python train.py --n_head=8 --head_dim=64 --d_mlp=2048 --norm="layernorm" --positions="alibi" --qk_norm=false --init_std_o=0.0 --init_std_down=0.0 --optimizer="soap_variant" --lr=0.00326 --beta2=0.99 --lr_head=0.00573 --batch_tokens=262144 --doc_mask=true
Each number is 128 + 32 x the weight over its row's rms, rounded and kept within 0 to 255. Layers, rows and columns count from 0. Numbers have three digits each. The size before them is the row's rms in percent of the matrix's.

# up: layer 4 MLP up, 2048x512, rms 0.055, rows 719-818, columns 256-319
# down: layer 4 MLP down (transposed), 2048x512, rms 0.0835, rows 719-818, columns 256-319
up719 088:119070163178125122105151109096092104140144090114094159125074076098146097155127135113116071096167125183123090139088141114128102127090190124106112141133166102137089095147136162161108140176099150
down719 098:098098105119126109121159145171145129147086133182081152127166134098070130157144118140083147122097130137143109100138070136075132166116092117082087096111147129189129117168078138116108062106146125
up720 101:135162142178136091168066188218085130171147087111077179125110141161176138093087166100133145208200135146154123142195109110099111103113138114130119095145111152171155087160161160172196116179134108
down720 100:075175108123138118184170100136092103136138157156135103088121140139108161133131137097191154147109131114145108158157111148183073139144197147095118119117184146109103122136108160173171105103101079
up721 103:097191110151064177102148105118085153182112129148099160131094123122184239143145097098092162140098124186110121216141153166144102134147123167073197096082071172142093142096061125083206130058138119
down721 101:163142198130109107092069117078160191131120071058145123122115105106149157107168091129131151107105102145145148125150146208124116110152107159170131108172110124145085105176072124159110124117118137
up722 101:110110133156141110152107096143159090133132127092109121124165177100172136108144110144094143185077185139128045051175186127109094095158183148114109118132076135131150165102156173150164149214083141
down722 106:117143116116159117126084148186106114104089154187149115060173107164143133125136093133090135098100145157126152095086124161111117102156117100108099076129147153194091144088195140156078132086147097
up723 097:090095119205164144131072190127130114082072099110105154132106117108164074192109199081098097110101082119116073150104139150134109108121107112153152191181119117116092114157148157106167052137166104
down723 096:080082148144089159132139153193146101159122170112085190157116160096111082098119097115135117049130121150140134158115115177160134190128103133164161111110156109111110140109123137177155177137102173
up724 093:190088150107143117175157165127147112099137109127136143126139117144163053121112091116100115169119092174153125189160180161142176157139162143120132140156103092121058135128157181081137078136133122
down724 103:137095129119113076139145147114132104141124114115131146136106100158156113120090146130114137146106052117130112173082144136102120145065168097066153116129095155114194118104156149120103167147150101
up725 097:106157161136117104121096116110160140151154084175151177097107138112138157154134098111138150136182099120093143177118169174177113133056103135152180160173132114086139115074127117141112097138128092
down725 099:150127114136147127125152132125124110086066070171107203086133106169129141152138054090086236026133160096103104169137009074135152136143134131099125066123117100103149138145148161132110135097117132
up726 105:137148135091164153144146094080167182100163164141069162112133102125130200151206076154131153132120126189113080109104107133118204093120129138088155125140089114094145096117113098167121161186107108
down726 101:143206109122166102152141079090157121164117136116092084137106126096097143100164096121132143115126155113134123116148126107112171128156115125053121073139106107122135155074167129103158114143134117
up727 096:081216145132174095123162119114153122152086121122117101129121114152160136144154191115147146165124146087118132082093154090129167187154082115146143141194112116075105158123160083115133187157156148
down727 095:113129128091115144212145125136157112172145133107059102156164110141110158188082086065160123142072131157120126143140120123154092162179117116076143140146147159110164107145048157061096101154095157
up728 097:136143140105132138173102090156153170139138117089121115118138149101160182175059121132053121157120102106127088149116169184079106098081093152122114128173133133126141095082091101147172173126090090
down728 091:100102139088150134140117154094134117147098108132112158126193161162126151091114056107115123071124100092122117123142195136098165142105138170131112075186086125122058140144107087141139068137095101
up729 101:090122120097140109125119151077150090085148144223035109079079075081157145124153108106113155134142170121092154166155150110114149113145133138160180143107116065146070102173094209149162139100162094
down729 104:089074150107150143145130118180095089104078103195075124067130111144109103151067174144108177100126149088147160097133093137069063181153168090139105111121147118127106112200149055131156116095088120
up730 099:171152078107164049143077172111117122168150189123156130157113112102109120130085129136179106128202104140134104129085116131155121162066119117089104140088086110159094185133159138090156072147122098
down730 092:147083089088166090147122140120197101152131127111102113136178125135094139122082136158117167130141128135125150125115105130145168193137045126130147168176135102121137124123193132085122117088162103
up731 105:144167125153128131101110110158165133141147118155092116092151162147165053115179138180112120138163128097123073073132114118147125072123160135161181109114111142157186125120188166151104123097093151
down731 115:097119144118114076136108095095131149136158102161129117067186155177142129118160090141077159146112127115154056083159086118098158124152135134168133142124201186129105080138101132110180120088119142
up732 095:087140094085133058167119170101115149116148134151186148079148106199098118063134157110098127168146145127129139166155132158092132086083110120144177152092042114075144125117140143110122177153123136
down732 097:116093068083076104155107096158175139135058106170158150123152071165108069152150103153145066137149135114150153116147114142166172122064139140128119053208129115129106107140155115144091131097059187
up733 103:168087147196123056110051139117048098146122136036125083130102117164114137126150149144177140100105157128141151155110125142130123139145104114124110130092150097169091144136109144145111151067055110
down733 107:178081140133132181098160101140151150074151179087156099142091121148077160085061119154140118127076087103129151100095075109125136068125157120115153113099113117181184139152144178154148167095109084
up734 102:114160147163186111177085089194079178144105136125138124123167171161150125109081078110158192128173113169139153166130133144138106088086194108125127100082138149174141156121140124117151134125139168
down734 094:111155163098100080155113117144128105172129109146089122134104107188115189129081094086132099142091144113177132095142081172076071083064126069189162121101078155093123105152141101101058178131186130
up735 103:174125128128168113114091149083098116129144097129124195168073109085130191091159106126120185150165111094114102096110162198147091189165084136111168139073132140058114114168154168147117148134099162
down735 105:160146094130124036148154148136114148150136130156177077152114112154105131115121140047132145131162111133161123154138143214068107167128093133118192119084158109079094134094060126080114193085135158
up736 104:105084162102107143085151132098141130130131079123138108108122137092106096122051086050089107146118117085175149183143136093129169109097117122144122135095136078099143132152144134150116130161160177
down736 100:057156106170108145103137178090117077067079106110051170203172142145153116172151096130140083076110167120156120126135117122127134075088164145159157132140209138068069127079125156094108104142124161
up737 097:128152130135157122099176148110091147133149104142088083160052125075122139098152135099167089116178178137185127118118111130139096138106118118156148143131150125178166168151160111109103173145094100
down737 098:153059130094080161156125071181147159064125122112021124143093083141114122104124094119121172085104094139099156136128129126104129174136092068093067133106197140096088092183116092137104051102077102
up738 107:141089119074125172110155169114070107099098114100102097125090131120130161128083145148155140118143094100134153123113164122132083122173127136102128151070121064116158112156147170113131168145152121
down738 106:131159101160076143187132114128108066097152143145124091091089086129111188151107110108105107095124077097128162095113153131060054106146110114100078090170182104139123173095133100079111139170144141
up739 095:157119068109121117109140126165149111178086129063162193141130080138085103183082173091099177103096127114133069126151163123120078083164173121089132135182154188123068150114102176133145116132143128
down739 098:114134135110137090151141115096099095161121177115093108080136160125135097122085148127144124075123096196128142147104056123104110104148156119103166121144076128137083108097127131143102108136126129
up740 106:179123105146133113117096160124146145161128120126163167141103128119101159128110116124101108072148143133114096113115138206142092158157164125079140148134118119097107064182153149195094139104092126
down740 108:091123073140141080152120144114125109157152149166071125110132186131122077144143095114156177148117164165080089127122092133121092150136181114089125091119102135147157045200161118179104182083125110
up741 102:103170120110129134153122139169142182200112133140121145166115173164137097144109116123118157122111212124106101151114095092163151124126115112111137138096128162198151157124135186091130087148167118
down741 090:081111113092083052138103113185120111096117143153102136140151164133141122114120146126157144145133130120128114113085153080058102153141102134102148089153033146121156143104126166100118122113200141
up742 096:129090141140140192130117169120156109130217101122130162202141188157200140126159083162138142152150100159079110130113156139113103161130151063122073129097148090114124129114111106078140070114131121
down742 096:070074095159119105130153116126121123101155111120125174076141121091105081149158084106166145102126181090175087092100110130146138155169115140176117093167135093119108090134094098099106074106158129
up743 099:137117172148130080156137168063142126145119098138111058167139126131193120066115136103112178058069135125088100106181170132134116181168143165117073157092095119129217139122133142130148158077202100
down743 093:072108089110179125140115110133152174138106142058155123133116159093141159070106153137058145102126113114144098114135101131173148149144145095089160116173085100172121171105118219168100164132173133
up744 097:202075089096107087161134112085098121077098177172153107059101134169131113128125129180115144157101155118131134126099124112106197134093128157117164114133138153119175090141111140166190147132185170
down744 099:098101118078150110139090141114124135100122191122065070069094102119119147116172127124117149069121123116109165154156167161127139135100089143097107146137112157112158127065140128217101151109115117
up745 103:118126156130147100094075135095115141160196146130127126108131140143165178084162105141090100105121156176115106116076166143131124098084144124118181139120116090154123086099160153152136112133111108
down745 109:165167174121135133174151139129200202091144111119117155100178146097134158158148082120127074076091157109132133141111165127149106137117104138154128111137175124138077139125146088152170128128129089
up746 093:162136117113128112149169148154085125112132170148161109104131190106185106105108108165081144151150144098112166156123133092137132104154138120119102092170157119068148157155186114074119134153107149
down746 109:211113145103134132119151137138157135123103129148099125138133134157073164126168122087111095105092142157170140120069062142054088119121141144157139121118169145117119122133192089163157156142148123
up747 097:169081152116127138105179122126110157089121110112163089114078139139140132158083114145138159155108108109110138182154151143149106088134157124130115167136141116146086173129104139112085137081166133
down747 109:127113097125126080137144115181105079135116121097103103120127158086164167079105162143172153152089134048147135180174108177142095091144170102129201154070137079151110112081161156079101131136127135
up748 096:097115141104121146142137099135150076156105167093165114168127063096087127081168158145151148084198181143151124155101067151150194121152143104158039151082131094131127109119121157146143102102154137
down748 099:123146116104111123167146076165160079038202164088118105181086119156090132164169144135118121129084109089205114083097154128084156103141114103128166159175129102180116142134119113064169084142154086
up749 097:146158112131162148111136131100158090119124138164081112139087120121138129119132159144114135130080137097107077165138062041129121128158159117110098185106087140169135132088144115108106145179111105
down749 092:111089165171161094119120116129137061125139089084056103095125171125088081084144096080091152158127124141152079132101126192113141182100142093139110121100116158125130124097119175157123119116116082
up750 096:127106141115135129095105092045136143110112063147112105155103096132164087132181143171098186173078119143115107160145104093125147112088153072126152106117142093125126158145114129133177109144123128
down750 100:121107101148126185162107097087153159091165123102152112124129119096126070087062162149172147081135056111101142143154123135120115080142106084127079103097110063111156106106152162120137115173120092
up751 105:122100156142172132144163151154188195200196140120122134168091141134151128137103138167099149099108135188087143153134109159073101109129104119163132139084159104136138113105128123099163120145160100
down751 099:136099136127155114156109140091059171143111149161142108108140122130099131094142196121199096121096112122147090093148117173156105107131217135127113113113153152124111169137126102137153146133158134
up752 089:174073119063137112159056131121118165087121063105151122127080147125131185188145128110091146100117118163115144143194151089111151054143162085129109110137112157101143147075147081140077122071155085
down752 093:129123159126136172099126161184122098094171169092058114124086126123139117096123114166171120152127111085137119135144077101075128126121078090103131128128119082094105108126140102139146143073074118
up753 094:117145144106105145115088118073086149218066124102119146101096090116109150104105100159088080114112084088144089113107110159081150136158093130060191128128168114123157091169131119158164128122117155
down753 105:135160101116157147197123139094086182122107105076167173139131090172128134099104081122182161106109204130123153113117087135117119173080162111127099144115138086122128125113079133133153149168153087
up754 087:115194090127128141087096193192097115101110111110137150133136088142140112126120134142113128074140166173209140109104114142155155175129119081116127114158132139132099133130174135040148071134142152
down754 087:088135143177036140147046124119190097124136206097094126114075161069104155169164146117137177117129104096136150067093132069153205087137127089134122073110146182135138134160092114118080097106156157
up755 112:166202143094127110071100118111142175121084151113082157110146164134105132067147157120064101126154171182132114124152137130133143134130105142129148171120100151165105159144179170110126079153078103
down755 113:139171094111123082145139065078079122135146144182170121081179118147083142126129120175101086099129110125102147145163128138149085108131122103116097125174130150124095129147128117133112080122147091
up756 095:134064126106156133161098120111193124098115139139163139161136077142177143134097114159161096118109087091153218099139104065129120167085148116161121108148067102180170125111130162108116075149083133
down756 095:100120150154135062113111079121138157124048150097145118119204084195157096192137109103150143110096087120128146157127101127162019121111118144091112164046130088155167136081097164199099090107089164
up757 102:131082107126141164091132129129103129117178102112154197102136142135142122075082072084138151179120161139150128097194119104131113147133121138123117151157188058105169135199165141130118216110106141
down757 103:184154111117150132122137085101121083119156155154146093133091153217152083126067149108108076120140133145116149098060171135081074111106092213146136099139135156168150143125070113143142112136097144
up758 099:131085120130139119133161134116158124156200127102109200087079107081109136225136148107119121093095145111120070121142116101113124113111070065144108193140127086136159114130122094171126096086137096
down758 095:139126074157141144103103082086113155099082150130125125095132108135155167119090163109184080127140163080118100095108087126123112156135153166150110103080175095099138072172148106126121134166096094
up759 094:195091119121136119114090109181103109121095111160162113124129173171157123179153164159083208118103107158126128108196135103121130111071103209180131179079128081143112152135095127141103212136026102
down759 092:150045171148100143125101155138081175147110155098138138089128132159071128155149139061075113093165112146150105155147117145117126130139110147160089109075075086162117181116116118112096145126163143
up760 097:105123099185083192063116178168096085065088171161175092066108112145138167108162088126138075180065123151173159148166101112178166129104086128192139128157191156072169079121097118133140113113153140
down760 097:112129126061151127165154071096121132112129149143050095123087155090124129163123182145124170145161108159162112118148093134061116170141107122126143142142082126159102146097152142171120160182171129
up761 097:198151135113141152098143114101159168063154132111154097128075100114137103141122114087117180154140165146139108145139151150110090155092080120118118178161157173075154165085159148136138050134178119
down761 091:127136094044175162171105118132150145161078091136138102116122128102164113178099145128129148082125140095105107129126143109102108095060152134152138094171106121173142107123127182202157118134122167
up762 099:096139166130103101182081124102106088132131113158121166048133117092151089138169166090131078135130106147095139151075090118151122118116151092166057165159145114153156110087170159114140158146152165
down762 102:195088072165131118130098147145139191130126138128101142150104134117120082074135124153173148171131146120113144178140097136111125165077136083081104116125099143097155167160114192123073152119199124
up763 094:136194188123102150119146145110121174089114131150134111139208106088105148138116152126109131087122103143112131124117104166120117102095120043156124124145060144145112131121181116106061155139198118
down763 095:100145081059136111061122105133091099141108138103140106137097147118147146122145127071210142072146110062105153131127182119161110109118143120145144151110128102129101121150113162130117132121086162
up764 105:174126140103139182133082073147105117096184113088057115085141122116158079130103165156174093150161107078096097159111112112078138140109152117138096113167143159111130139153121102131178153142218131
down764 097:094125138077110149082108085119084135118175128192104162101136105081115129094080132146127157117139134120202103170089149153128162143122183125122137102146167103147144114095168155180138111115191177
up765 097:140178133128143131141141099130142099122128162147207090151058142125124152112138055106128132122095140146111069090089138127119089160094121146175156112114132130099131076151130124110176125095165129
down765 097:067124120165106141187147156190072110102119115120117115080102109111129151112096140176136131066142094212141156095082112161132038117149138062111101170136088149122146093090126114110122098152080136
up766 096:150146203182104166104113170125129116132082132150104139143107145141098100092129110189187162086149083092095086105134073146162152122099161070126093091099105096101194143122150101133142159118129123
down766 108:104143167080076106180121116101057068131039099210139121088128092150140087101129093146116172099097090118169062098164083120141089125126094154114143089168154164082129084123101079144077099129115099
up767 095:141079102119095071098195136146123118079107166134067164170135104101113089145166132141171135152151175173141120061141142120107135129171181155094159079103135141083239136138175126125123108120113127
down767 098:120105091084117099163109089112170140136137132167106111104147101113148137175167088167148131098072134110157172107125153163167093156117168131157144109096108113061128137153121137080150124153083191
up768 107:162135129133111101107152134131156145162208136108186081151152109169071079093132117080140135074143126044098105111125099122091152116108161135180108159116129058083187196092065162094119199156106125
down768 107:109166088142114114115119168121117132098076122086198133140156077162095127141187108159093123102151157161170159141138168080194183116085096127112108175127155105064097147115078124160145116072077136
up769 101:188122192140134111168105096115064120124123141143139145135069134166123142151149169126164145141113102151150101089127178103124122179169096187122158113118116093118153137122122154150109113091177148
down769 104:156065084112135098173065157160121133177087116121145128143131108132146146083190138134151194107115114144134141143165164124131168115100091161133100130127127124116061143058130188095146146098136188
up770 090:134165164141153134124166129186118161138149155137087141134082168128114190177137155126114175158129100045127154157101109153160102158151124149131132188138124098163067108137131125135150141097104087
down770 095:108126095123131124103127127098112087084130094112125095151136139121122062146102165129136032134124146164109143159158140152131140140084110102094055097182131140099119138141087078113108103098178171
up771 094:123143150113174167145136115127127118154121123120103176098155102132141095081145168105122119117133190146116246072163186061125153098113149103163106153108135149142147128137130171094095194168116133
down771 100:107087154069114124146154101133124079126185120122163165135116150122107122132150077158084105101158206100187108038182120102132151131185109133163155114131100123145053135105085097114137137144112099
up772 091:086173114196076141091131135161188117182097191136138145088173156128147122123132122113161140080119060119156080032167112198124162154117073103089150167198111162167154176134136126138107203115140101
down772 086:157057142082102152145140113121131125114111126103111128084087150089099048077190100144134085125111155106120104098105096137151135128136113126110087136093031141142078116130141129203147105152143148
up773 104:159108108171176173130085104119139153157097120090127122180144126147140120113098104130100158143075140108139107143118096091124143169129134166187138103072166114137114091186168147177098140079161082
down773 107:087138128171159133111075150106122185129096123135118104172153135123137112164119148083148123085125152108134161097171125047108096161133076086139167143121130093136149148091189121103157134100078157
up774 105:115097188087113152113149120162133155155072106166131120115065104082163168152090212142179141095082134107154112138139076091107078158157104139128143170107097128108159113133126059134138138175086156
down774 104:057149145117126125173118104053110171125162136072137115079112128133132112149083157162109214090123060133164165075173130163139141123193136101124115058128176097136175145028145079114094152122199094
up775 095:184116175158180118146166146125136135105152169117173133159117132170115148140106139110114151091116117167138190165119157152097136109173160106171124085126221073086048148084151108074130079152113176
down775 088:127172102102117099190129174146109146139096079098088141052192105111072171096145167086117147128117138144130102159167131118073160099127111138130155116134094144098114122125120094069106162178151132
up776 097:113103125135110143126141141123115115064060066084101094143227118103118133112152136074120141126081178122115124133132147109148094122156117135131145123153145118117145180134120137138144154086151077
down776 096:151103126066107066138111118134119118125086117114110106106128146127126144130078188070132132081159084101120110079118173173077179132104060102114146138096143073143164154168115137054118078094134089
up777 113:163169122153148091177110127105129102123119121158130101117078137109083096127120129111109112117158152128141136088133179082090163176111089128153178106118131135080168153093070110114114137124125194
down777 094:138120105113146113139154092134104169074111098188141059096125100153121146191112127091142165090104119147119111099153131147131184183158105101158115076096140181120116181115111107135095152135100134
up778 100:116131147144133149123059127138119105055148092146121145146072124185125141077116172099161073124124176185131164171136116106185167107176168133149139144071124207164109112134108144081171169122154146
down778 109:109148137141116048155168103097103119112107140178161131126151151144104108142189094150182200158174107149153114137134108133105124021137153100160128092094126138112134134173067156134133196109105143
up779 100:162126140146109135114129144119102145101143070143132154142084065132121082184208117111187099125115163112133118112155123092105153102143139169197152056119139200121083101123125143174104069137103144
down779 101:124111172153154114116153159186152103137121181138175141118124089094079130093149171141091136203083096132071169110099125136111197109138116116090113118118102105120074153085159089121124143150162107
up780 096:124134138067137157075109165108119062066166108137130112074098159182159146138106105148175122121149139134116113143120177097132131094134062145096100130151137100113116119149105105148165143102074113
down780 091:122126077093143163087138099157104097090167183143064120114132126152160141170170145108108151107108125108092153135080203128077126130113122151094108142188093066160134180106100157091074114102132155
up781 093:139096141126155108126161214102114120132127123153101143172158132136133131112146094122105156101115201155132169140082081084134050143139088160154052176160119132116147160096148186128116140120049096
down781 105:120120155146178137172150098102132136122197061128159150132107095125135159073086136111110142101130191069151113143076132167113127119140128104125160099126115130142087088094102127114118070117138086
up782 101:097130090145125146126126082157100144177092071080105157116125153098098162131097159208121172124089166104142106092150102140200106115144109192109112163146139107195152139126134094138165132133070124
down782 100:089142090132055166121087145171121114081069127109125162127098095136144166168174115133097125115106124157131180179112132172162093147187116145116141114155134139122102084160142128101179119089126090
up783 108:125106150176169098124134137122093181163188102172173165109141140100117133125104112146125104125064094110112178124140127119110157104120098107083136128095209168067115117125079181128172104104166169
down783 105:033062163133157129092184136115171136184159149139129120161148186091152079135111192141159105133092178171187159092121145102143122086164143141094098088113136125087097129098089185125172074119153102
up784 107:155126140099108131148142131115120142136080117122137064146085129157159142133097105156100093144136133163143150117179140087143128054147216137148165163097124084174179070100070195144144124114149140
down784 101:107136116081146181099143148095107129110088132078107117104169127128140093081090123054120163137101134174137147142113145136181160111116124145123191092095131108079140111141066131162134127120096164
up785 107:128154147091170141132088092131138166149136145141125151139154146122177137147146132120098096163081076187119156154141086061115160114169149158178167103103168102174196092163107149149166184150150116
down785 100:170155172135156157173123114060138121136127145038136129186142117104150184139137143093166119155062132162160150074150104074090086117140171094196111090130099164152116130169156110138000112127144110
up786 099:087154137137132184157084143115078145138150159121179145129118071147104105146086105091088131094129055155110107073162122139128132095058129101108159118159120090099109167126186165134117099161166124
down786 096:127143193112102123141177165159185131135185140121077136135116107105151141139114093155109120114113108162112119206103113128136127122119100073159158128105111131134119088172029111114058079220159154
up787 092:240190075159099087112109100089134180127104110125113138186127184104151168127169118141105115102153132193139100157077095079179163120166144183166150110149132124104168148102123131189137158146141109
down787 101:093165108133103099170104114113049130123147127123091109104151145110135102160125158129090072117119188167115160105130105148087129142121135102083172114154162125113085102044122087128160068143145089
up788 103:091128108132126103114100104172128189092136099110141121147125123143168132157074150154102117151153114163104100135163129178171085086134137081095092168138097203136136156164129111128129047157179104
down788 091:135121191103124113122166137140153071129109160089128119226097134133151131177100112153127190116103146115107180166094105100072063092132084160133115094073095198075159139163095112103103099069145100
up789 079:083145124122172124137126099119165148165150182071095154112059149129146128079149184171104127151163163105122087125112140125163103212095179127183151060126133142167078133114143145113109081130112142
down789 092:135127101140068165174144076078132141162112143156069117143129149103070120128127105087174160180196188107176133096085103171092155217151111118090113094114105080123123143104069147094117150052124083
up790 098:135118134110085086095115150075166130117120166101148159101151138175096120126094159130141137125143149138091179106090160147150186079104121119069136158111110084105090088131143108126120115186112074
down790 086:125145135086119117152101116126112087093177183142135099152140157139087095062114077148139047158132169141123121111107082156149106152118181150164089088085078134127143111136152161176106104083218118
up791 094:118153112168139151153135177080144094153100083112136138097079149102125120157155121193120108165140122117154142150093144150126120188139147144108102162157167184144157129175129111137137189030175165
down791 094:102124120162119185146151108101169196157109135086164130091069128152083162124144138082134079140174055110161146112145148156083151165151176124146153136107158121143177089134116164118136158110141112
up792 106:147138118087100087099074129058097175096033076145128140156100164133092127124143062109125154137105155106116159154169154130136152112113072156148119145072128103066115140139136128129130150136125110
down792 105:101088115099113108112124104042139110135091060126148140118113104165070139135103098137140157100116172142140110158116168095129169127161113130081164097174158143151125131163147108085127034096147112
up793 098:155157126171099122160100170148146138146152126104131117089121124116152117127154138126065168170130102092123119144155190180116077198137176105157119118096165061119102165119113122173215090103103114
down793 093:125176109075139119112123080168138079139128095157208124125098079153180149113105166155145175122104117049114149122103136157092155121129163118113085136090122115125138123112096095195127164163142174
up794 095:117092154085165056147115134148104156132079121115134173104175108135079120153104099103133092160133121106138059156160141058085119129107132127126123125159044128135138106110129114135109179128081117
down794 093:172138110097146111175125152131154089120114141167152117135124087104121076166124113131099139092097123159175131116072083155135148129149109164165107114177139113133147145122112094113136156131105146
up795 098:144135122198136134111132139155118119125092141136126091157099108126117120121133142126148146136211107092182038121191109117102150081189105167113143113098083142086112088123122140182130139084168154
down795 083:164116105171112078104128115087135144062133149133180126120079159058144119137091139092107129108147134117151122132143166093182124116148163125137141077105097064143097166127153203157118112113131159
up796 101:077160123131130056050101058168139130134141103139132092108086148097118179098137157154215101134154131109123082151154123098150125154103079153149148116181171183167127148076114106141155107192102133
down796 096:145144093193134119068081091082148147088088103134072108091120189097137147113128065125163146082079165116159178138108125124110137183107110152102118097144093142119131119174079095114125131125111123
up797 096:111083120155139165066100140121160123123136115165169195157149074114148099142167165126153180141165053126096159110171122092161163076126128117112123178082070115123159051129120137143099106138154184
down797 092:095135105099146055144150111091111126142088133150184151083132108154076091098173092163098065153156123124130135048129126117118146131069186149106122138148139094061176127148144070177162124148110119
up798 093:137101095116133151113114171130139127138156127083161160136150069117095129127089133097135150156091152119104117174154188128182152140134143132141134152174120118160209084152175129095155096169110128
down798 092:090089147118074134088099114150114111177089174102118182123104131156177142114088093173137142096128109150135140138098111147115166143113147128166145123122146139069136155121079121146105170151180141
up799 096:134105145161152107117174120135124132103115162132118152150095096110117107151122090144118109165118075166129132168156109102179161161132115100087159169172157165183097140171091180126124148111136159
down799 102:135185065154113108104150102161121167092103202164161125126148179126097084133130081118170092127143141055117092104110140145071164146081148112118122116124137127122055109100077150114155134149114103
up800 103:131111107145114181139126065190095167212147120092151162105123113181103101121122126154073107127117118128143046156099148131146184067089152156111136134103089136065101131168151115140148150106114151
down800 096:182150117149102088094100121141032120117136147153148146144109162085137125133170175133147130114170150091105104149124118184182187113087159152160111153138108139124187142101088135149178097099173157
up801 110:140132117138188112122098092128114098111097134109160146114141112081111092143131147167120081097066141134124145106161049186145077121145179127142149170071177157096156118104114114156105211074122120
down801 098:103105083130113191162077108151139139178152146162130213143123104156178101171128104155152111184135128171134136083148123088093074072146091075081130110211135062177112048117096177137108089179162144
up802 108:073170117110118124116149133127095170109092155149163118100115083143101139122124166072109117145082100085129123052103173099116098118128158189215049125111076126134167115100132154128167158153182165
down802 105:120092123095066099122123055108138121148105143140117155111088155093055115086148110151166167158160205171144113090115127125125144113137139126145127077149130124160085130084100129108095162167138103
up803 090:094149121151158137125142186131138135115138131101089089094142134184108086193082098122134112151091123127137140117146174109131077123127096117140191175195100086118204135055128151100182088180137136
down803 094:086142131115143104135069072134076122146148157106142179061183116112139079108059119158140085118158123106088094166137122166121132121125075119145173085083137090105165126165102137128113083111126169
up804 094:123125131110158102128098113092085101169182066126162071157058191128139152179113113126126103105126083108104125068093118205143145123141116118072148141063145110117129139115112062145143167159127136
down804 099:112182113120169101087126169082112155108051090120103107154105136107097116114181127098111114107099151126098108124121113140070102103132110140097143147091126143146148065066137106160142152150114133
up805 089:098139156125108126134091111083134130078134092121119128131106114145162130126153143139073084105137117157205136118132128071152093122121113151097073191143089124113067158140083159167136124123136113
down805 094:116202118129114156129095168142101134144176151114141162074150142096140137148100149075080169123088131108084151132108137148095131093113153118159106092161197127139120132106157131102099084124105113
up806 100:125088145109145073067112118131109107194150089117122133112114093114185134184085101162118032135181121134136148170147126106165129108156130079172144106140133110094156113129107174168154120072144129
down806 112:122146093122165126124101154169169139143152105121143096112126128112141082171156112083086053125065165102171151103044156091117181155082159146095180116129115116115125097076094115124161083162126118
up807 100:099175088183085113108071078108122113148094057095212170051087126142068160122146042084129115105125190189112134135105100096118100183116069134131110136157119132120175125107117134144196106154109091
down807 097:079116120085105101128113093058114128106130147117099109115117112153157166095165109159181136135167169132120147151134099143085098155070089089160098130153161091184140162131129170135122075145152128
up808 109:164144098127101147142122160072072114145051115119186141146142117153192135106160119173145074087173136186161126072164118116150139114148091146098117131142135158151108129152137168187109110133196122
down808 121:142124125123123093147118140069120142107096073146111161149096091188146204092119150204116167136117111125132112036112117143109107178133097091138142201118171145114090123186108118128137133128142102
up809 098:120090155114130059124103152140166146078105095114121124108127153081111080142103165104113102140121128093091084115117046214020061115207116086143119164156108154113132116170103190116144127129144126
down809 094:174185141108140169170053133143168111088076104133116141138124114125065109115098071142103084187125114128121174078105198166163093149153158143148214132119201072168093165138123109127097097131107144
up810 097:071125189102117086185105057143093126123117053145114118161143082137101091142098099121157112081132140114110105163153124142120084094086107080194162118120152160131120160091115130165179099090181151
down810 095:090125133061185111097123166143180182151132106089197149135149126150152091167143152092095108114158110122112133158060132131095142118167134110117127143157141130098099202095119143126141089098178109
up811 101:141111140091118129089066075149163106104159092175114129171103117183128087158076137142109103093109114142175079116139127078080097091131130114122132107145135136137149175152147085149219153133188074
down811 096:161154082159165138167120085169125165122207130127180086119203103118175127085181133109077118104102125112123144099111085102118100092105155181118133065168146113195144088106175154115096145158150146
up812 098:071167130148115125070090185129200133184171161149091173175104089172164110149127107125124138110189137157151125099135157152154159124183144177100126131111141096135201139131101138145144149194152111
down812 094:168099127126138121168093126137139100122091099090132141110056182135129104110099127126108147146094086174138188110193110118076134103114132181095138168132138127149138144102154036109161125187168096
up813 098:167162156110088086150129128114126109099204135141145128145137140133211116124191105151087088144117146156054086120094163096177130137159182136110162092119102156103154112152120146119113128086146153
down813 105:080127098072071104183049159132109165070148150141123072106111162156144060141114156091089161139086086120127157072140075090140083107095145155166119105109091120113113157075082122099212150163169157
up814 084:130150148111108198174137105179201096131110123113151091149131115144159083105135081155155158072104073139149106152132124139148112182185139095141154098086130155125131092160122141082136122122096130
down814 079:140099091150108129116125098091137093118133104229156156097173116100027117147128104134151123135138145132150168063079106114089097086087127194143148138142133126171047111081105154157129105136137163
up815 098:084168171161118119177124161146101123122058142140161148160062111076107144129132114146153174201163108189123129117107138129136188097207148125146090140115190151082120115131126161143107085059126141
down815 087:195122106102139174130122130138101129096126142091101129084132101147149130131128118106172121091119101127150176080139155117093194099158094115098138133145220108136103126115129138124138123144118155
up816 097:155119127145144039104145120121203117143127133107134141128050201103128133147160173112074107166113164125165119119063095183171156092144127103174140132090182141110106109125167169136161147067122077
down816 091:130158137131063178129149112187154102193112181107103088131098180086092060126131080136120112090121120175156177151177189133146161139124097087120152138145148121108188138133108132132166083196103107
up817 103:067139159183120113196122105138128127170049169232135170132136143134118135109147085079052151082142133105175158141140152185048028175129070180112197167167164115137146160137125146078173131129129155
down817 097:117076139059116137163135131149100156100110130138140137140073092096123163113131075070145199103130091118132204165120166059106104118197104074085185089150105094168154148138124154133089122169152121
up818 102:148127157135127156104106081180229114084177157105088131102150134149129138136111135111147124091094152203141159135145107065135085071074136088123207114114206141089100123102175111141169128110072163
down818 095:153118156152158102117110091153099177093104132109079086132125097122105127162106140135165139168152117200109089149099131138101116113098140131106147146128108101129076157106134116192050112130108104